Weights of a small GPT-style language model, trained from scratch on English Wikipedia.
Size: 9 layers, width 512, 3 heads of 128 (1 for keys and values), MLP 1024 SwiGLU, vocabulary 8192, 27.3M parameters.
Training: a variant of Adam for these matrices, 1449M tokens.
Each number is 500 + 50 x the weight over its row's rms, rounded and kept within 0 to 999. Layers, rows and columns count from 0. Numbers have three digits each. The size before them is the row's rms in percent of the matrix's.

# o: layer 5 attention output (transposed), 384x512, rms 0.0435, rows 61-83,189-211,316-339, columns 256-319
# v: layer 5 attention value, 128x512, rms 0.0459, rows 61-83, columns 256-319
o316 099:474560535467561485510519464548535472555522547456530467530375504549481372570510432529517437520473523565482479458398568428478472577552608504455510488457513506436554487517492430543593537514565453
v61 103:437484536557574475450453521547416506413437516445488506478479564488413534502488477496458545458447521515424435605422502557415452463563513485465471571512524423456523557515483549494420580448490549
o61 100:524481460500484576482456354513540491442496530526518528461436492608536356397473541527439572472556519476650509558494463532453483491467488429507460479390399528549497511485560394410501549494519416
o189 106:523362519522490516493387390463517421534463549516374438501486561518469527462469476568499505408475586456427454551543478522548432490556511504563610546522426489513460468520496501517590495458455549
o317 102:466628490481508535435429487491593450506462500495452557432562465526483509436478620470525514552520535431471518595472424581498481476497550511497468496432445557542518502528506447432492458526493458
v62 095:442449545492495494510516552441431524579532528371539550551444482453591456559497621516452529385405572466577486467570542547565527505506423485554509372554457478397423536486496399475596537583479417
o62 094:454441454511530540436455532546406562534508374512532479527501492507540478539538522552513514610441529493431534470623483512485432515544433518549473498570536372497487547537499513485536552419587522
o190 101:434429512524481498533479448476483450591571489521513529542569517512502379609480596566560430466587515497592452519507628566505471551530465482490543499519437457453522477469541427626514548554489408
o318 096:507479584562504496487396518471448536538515429479447560481452533537550406477522511581626526472548469556552410569585545505433415487463420493568425541507526402540481526492499564468484550498536448
v63 093:458465544465461564484536566483523429463539512464494518471466496492484491587502531459560521501549534535542546469491429584438450481471478475473475453493555547532509567430506515594526546490476509
o63 091:486506514558498419432422581438491500538510464530592438433474495449453543544518458437573448453535522517602434438428536475537495520532397567434505562519488495522556498464519415491540508473548400
o191 091:536463625507395495468529470610552468502482461402483515521452546574436524480460438505417636468481443574469575528451476508492526558531554445501470541561621487506554388488502452533527485463521576
o319 104:477495545587429479472415485540548499458454431470550452521313410483450484521500458460575542448502479493635462518459462459455480585518417474521453527538595509475545544493434420536504476414517529
v64 101:436459489469423480497527493530526470553474396450509467485489590494408414593512464542555437537383476578458449582474623413575476561480495347452503434460470558520454450546451423453521479487439501
o64 097:472464474501391464495446515531525413476548491418529500560481562507433464543482506544519516431458472559422422545596492410511475601486514509561422460449435494503587497524525546374423508486498485
o192 097:484455536565582603463560554470588388625568499498496528551560488465518443485497431480539543505411534458500532525528532505542529502533490379491528385638457509570578528492528493549529453514483433
o320 108:516458536489544541450491441477682422522494470511497511475457555616447587479501524567556583459566478591521503591554471466513522533573533501503537425442412513584555497556457490469444481498524503
v65 101:558460457468425471564452564471400518519567482453443612497445466451565520501466486485578517627500441486512457559438538470369432531389551478414559600495447455555500471477528512520527556447496502
o65 105:542509521520413540522503499486481373578442415404475489520513541449478530585590406502563405499469499452455445509498527499512495501472472510487508504504560485423451457575491489556474457455551500
o193 097:535433555516532493530454536512468427599479548552463469518471495542518525460487406561492485512471482553495429561505500426537516544527506434516549578584482453494500497494486450504510509445472568
o321 105:484511534461462517597416552499499431530437499497411546439453440557455602526487391556605432514522528527472440590516443461542538493502404554597490555516551474507500467586511485490590504458471463
v66 097:415536593406614636530575482508567459536570452442475482493530451485493523382533634420597341417478542570422477547505508560557461455531547573459487477460474522451447574456566430540426512545529465
o66 090:440537493505472458550440502550464506531573486549521476540505466503610586522544572462453542519451608540466534459541505531532386556492406512474497488467501586471500597449541485414466581455526420
o194 092:431566493508542569502515475530517465518444429539484520415545494540492508500523595475572433480561565522462526466482476532548496538488535597541506506414460583490512503465493462427531547504501439
o322 108:472481583487580432491531485559428447526548401470491444502524485498494507503628584488483481499509518453377551430582515556576369544511540449468522539441503600417521588529477535516442543486532430
v67 108:551467541548511515510564531452482482441566557394480513531490491482551498467499485495601474470529431494443446514461555476460499453484538523453496410498486465397512472514530388518443535451485493
o67 095:528531468536557462461616521500485422558527633416456485577544527463483441557527500489553560533551484525464570455472493479544479536468558494600497517597499505377523489476499475541503615497438539
o195 108:553461539495487476511505474568487413544541568475409535542534497493543442530422485469504443478465592492486481456544527609610435456490520485437574494456438428493435458488525477515514491446485475
o323 111:506373542535526450509593518541511477458565546361491443551561536503451463616473521459512574436480534511461550445503513552493437596524607451515552569545503453398444475438480541533400608528512438
v68 107:577566509487491504514515490536467472521486580418550470579488412492391563415446504426480481463580493422458516491484507403491536465455492611405551514531553432443428489532484533443486534553573475
o68 093:429551503490417487534490545510551543448575610513512454581460527470560603465462491477438543537492528439421520557557465470518466418522492512468512468523455448530413548495526422507435408469514464
o196 105:496449491497508474488457454473502488511485503489567502510484571445407485492582594502506567503511443529485458432470490551549441520541555514420532483433501543455479474513507517584489529476511455
o324 103:434499465530506485570560474545514529525557531485476533560534546485591494511428537512445536495531524427513533445499489575452426498513503533443429499500584458542473489470556506524443558477467414
v69 095:497466564482532560436505511493473508556492601500570549540562564524541522575486519508536492455401500496457533519353443470538489424462540420432491475496457498418511546470440425462514541510554457
o69 092:543509474500482388499451546508411551503527519488647453553506545396487490445493512450545535522463485459386599480548528485586479408488523411516550557467557500504553468409481481497575520526447522
o197 101:438534478446600596540459424524591538517513518549507484560491539518505484453556517487523519528467457453580518595551510426515538390507424420451421493448491482483461440505521492470420505469517449
o325 099:490523532465527487437505508467488544426532500515620476564460584460419549464569466495467553499495395556469508533535406532571512364458498401450536532495452529491433516371414498493547478604556505
v70 106:472449508518529560495439482429474591474530458536479461460565458490530509484572540538456531462569563505454454544479495410657555535459480490473505419533452563519507502442445376451524482430489522
o70 089:535478533579593509413551462482449496505519507460647449523534435545587558533581503550461575525482457489554452502553530473513409487516413480482496524356487443523528474379555506542531606465600396
o198 096:481505542518553546512438479451549573525521391485483494550516486576541511465432493524627412457510557467529532511539527391527387551527485579481502465549420495465453520417520498463511548502549538
o326 106:563463548443578488381533539461456550529562449469579431461619509528539531514656578506521527481499523454508553519550589480534422557532472476461495457526415575434452551357526550562511556544569456
v71 098:464434502460493493468459514499537461483428481396541532563595480385624483462520480418504501433425461514489561542557454527407495474476606526543478537498583428500479412508414513492553382548472483
o71 100:484474506456524515585501465371462573506484447472376484423486505429502399521469573522505481431466487529553506527460470510420524473442611497541489541573435317552571455531538541488539414503587532
o199 102:498371520506457469456530480414447573538540505417471518496396393566421581424427470486478486451606487501409572416472494415520443499515540554464515440538501466467416499525550574542439525537436406
o327 099:548506554468562451482438503460380515521520467449467491475438509427523446447558532516475556439505482462425520505546452500490525463500575402542453494526464509554557468560516510495467380490651447
v72 103:541453513464464552464448517550567523440406496529539426558547543492534527527503555512448602520403473451545583456424501484583526602438438538574519518483495606483546489496561577472533529492464481
o72 108:531555576552486554468495502485514529453515442396491537472450478509389556496532459530481522458535450511644581502550436457481530502429469508531435598515530462510478489530389530474526564516480609
o200 094:459546513540503561507459497485476589514453514516472465539613465514516541552540498506465472542451484423665540491526504411554574457465463469516431488545468481545483565543624578552498501548538491
o328 101:533492548598513499503573476475548548463481482444577474522495480549409557496420509487470510463499458488578586520546460477532576469503456466444444535501470540565521471498521549503530606523587524
v73 094:474507502538497496476508493536524552526498542449561541577533458494515485467491517547516531501526501465509558544576477505626489564572512535495472472513458492420408558401482551458429498506463509
o73 088:468402586535568496522485511577465536466480511567525483536495547457484518431477538541545548451485521564487554517559546612537510542534456412458532427441481556490529527455473526480480366576530460
o201 105:535657453495476510529475456516500490524498479567552579468517509489441485468517609425457508450539546558531468549449505525448524474572539525500503566398509511529474503543475580513479485473425479
o329 098:446525449420538479528472386493489573550478534554603553467435457498473470423446467488520454527488475507576530537389560619492480456534423407431499468512459493488524542571473421559545431460465483
v74 097:448480473530433529482440434562546521524438488467519505479490554524487576598578482547541588518489462473485481518474506510504551533506549533582522486514561614522485486452503520537503438353528546
o74 099:505601585551522510545471553553509446452469447455525538432559526506471589661508475532499503368530487567669518472549573537519422514472537502593513520483482479460493409490493536484532516479572428
o202 097:488538501492564444457515460542578574469514505573444523436541565508484528436487477454531470412508498474528532491431419492588444464479496550542561563386471477507508526458505566453524500533561513
o330 108:511498623456594567441429496473550516469430371576523536410536504613450611532550510526559547380529478506599495544560447524537488489520535500587544545458443514454536411530419529439558494552534495
v75 107:400423557495373520424522546574428488536483553495543557458416449530527546544519458480483456476443469482507503420431525455477550498512475454491406506521412526554422468499487494506429540458564558
o75 099:452435519503432545481431548500479475518481542543440454581543496452497366539461458487456501531459513498422527507503541416542502490504580497574490417504490485580508532499453553540376517494527527
o203 098:552443471490501544529449501453599456591496446443531497482411363532440484521486499485538599432545504553451585490481454570528476515476533450546441525428561566507415549442555465502570525439612546
o331 109:455438535512459522508465520487468491549500464514519507514467411437447484501428519459452582492554520503432599456557561512559573544493620498573447534454547539542487581411537488520498530528625520
v76 105:392463449606468487528489571559458530426532523508536540452482539495526463497485571450579458375452462570505457584523489489435587532522527506600547457448484531436502401474554449563434507460474535
o76 100:439596451465587532492567497523486494559393416579466525483530443509455571503561525507545401390549511452446506496484527530491434526584467527547490556525609509515501512563522600490435539481529559
o204 104:565537477434446495520481484528445547479510523526470522503513481499433578424524575516570513534474522584468450488430468522393474489603581503505527574412555449439506479532518485578467530533453476
o332 107:536553517473547541457504503485486487518441419553487429514511458562464548549620593435578486386466498533455491554532497527499441473552413504575491520439468442402433519509516603527401489521526505
v77 094:435476501460465452484488372466530516459476426481490507542512495496526520496489554533459468440491593465489518528476459480519498408530496462497454451521506584510476480485558551596542505447445508
o77 091:537510515525518481515513526541525410599499364477450502533394424577527547445561435540479481549501423471602514536537476490506462449478504590483418464483530486482484552673513488540576586440539435
o205 105:517459520444536466499399491493431540527537535514345528506480480573429575400486525488549552527508476512436521480575564432579527464436537571470540573412520461524482499544521499479532505525508559
o333 099:535551539479506456525444468594390461588478415526472508465378518512514498463516511521496480461563480523527489433525541501519428396527505522548491543523550555521493471645463481553509595441483523
v78 101:468549422414426416526537587531444501511517462410488502596506432510485521388474547520528566554531459499537495570525489448524510513535566455585488465542533471474481402483458451426496532454474475
o78 087:577504487500519561507551458498543541478480488455473492539463503462456597501535519532526682605501452452514568522471458501593528490514502565493503484439533450555520495544563398624422526548475556
o206 105:474549513456530530586505493511545496526489485521427554590447405528520453491528558483584514511493480503412458446451543605460453476529546464443474522400547486477422518498541418491489448420497437
o334 090:509417513525546537593509513510479528534499457434442518455521589568527513580486509512550578571460418445498442357449581567537457491472593555485474530443597464551541524506556468527453565533523421
v79 104:539453443541526520462543510513451483524523504618445462575512471490521565542502487536505475605570572461529472531494518464471461520438503539463622479555481524628440479575525516595543506420573483
o79 100:574508501499478431532479547509559453530544527574490445485465568446557523573565533468384545509517537515456473513446425471531527544497419498473545507564517484415390477417509526528521398551488437
o207 109:431411478475487531521697551467479560444497455498541517435439526471426501498514471519496518505507507560610433489495515494500583528453509542488568415543484491517521438415397542538386537541469536
o335 105:531453463548462514536551507525521510437554475468521494462490511494453542513600558536492585520527497504615444551583454576545536451456420509493613567471475469369502427403422506499517527547464519
v80 099:472547552560548499415548456504568472451515540531633492470504546508544564477492543456482433410396515476425492491433556486556505532529499575535540519510494488544470594585551518533488435520427452
o80 092:482542438461504439498520519567490468533501482568596473499435485432600537451467486571516459414460497562479528596356513511535411509476503509566434543505417483569514455537574415511569547494526522
o208 100:521442562463482448472559614521447557497460481516552497575574651487540529345602387449439505473482440494432539469403500512603532460517571457423475523634519491434587438459545511455411501530578548
o336 107:451552458496449493452591469586470461535497401565570515551430555398471531425602427534477415399580455596474569546437505544518464515501523544544536601572472510503503468471484525520470610469479599
v81 100:447401545520572467380612561580437498523565576546546487468551496589521480469569484528416442462503522478506480439538469465502525487494450602545500453511426514554584516503473515493564493476449484
o81 108:467517428499421554482413553558402481542485514480531423537535501526495421422676438516379450630486506485650440540595557561438484514470482529529486447544543477498540613494503463493464572441515556
o209 094:500590539502501398521520557528480574442565466457498482446500491577491527527453474404424519498425447489616432526558534410556441479418495493564571543521551480467526465460531554437488519486506505
o337 100:515416592546480533415455520537438537522555609432513507510503505501482496503594457496430586585525468604632446561673473506440458489434470517507526528524552446425530546457465427459496485498494468
v82 105:471421509453558562459557515443526468488455446488553598460498494485429493538472457488527463454456544454466483458477453491484491422500411530535425543510430548441479425546618610541512471507553555
o82 102:463374452493581494537496477524545513533459418435566533492392484423450565506590371521482438395533468496464456454518450493531480437473460495474404512606432371507470408462425556440488586454505565
o210 098:540430532534467528533546410576584473524472419427480551459412466467411473542529512508501675444566517552519472511518485520548477449505525476539449487471546482554499532469499618512436533532548547
o338 106:531434413463518513471509479535545454492468449380578510570408487474421493562609403484483533470579485524518481511598475497562439430466472532473509466562498463533464438371483588473391555539543527
v83 106:416508518524506430568493491381483454479414457530441485381523454420459484452477448527500535482504498517547541498469451494549548569592488438524539430488502479552582481461502504545505463524460493
o83 095:507464506473549537519563535497431528540513532445482451530551490417496431571495493517505587523473490534648537475567520487451516554508628524642398547555484560485503535520503443431523536531554536
o211 106:527461550483562560499506534439446473608483470553544494459475444565454580538411542518468483515528454518513525510479522492478595500563552518609446464636525465523453595501491600544410458572471500
o339 110:479388597560526587456493543459440487480505504526549462496550529486490538543413549484530644518388533558441485518574522461488506528541678486532528565507485523449570487508472499414520500588520486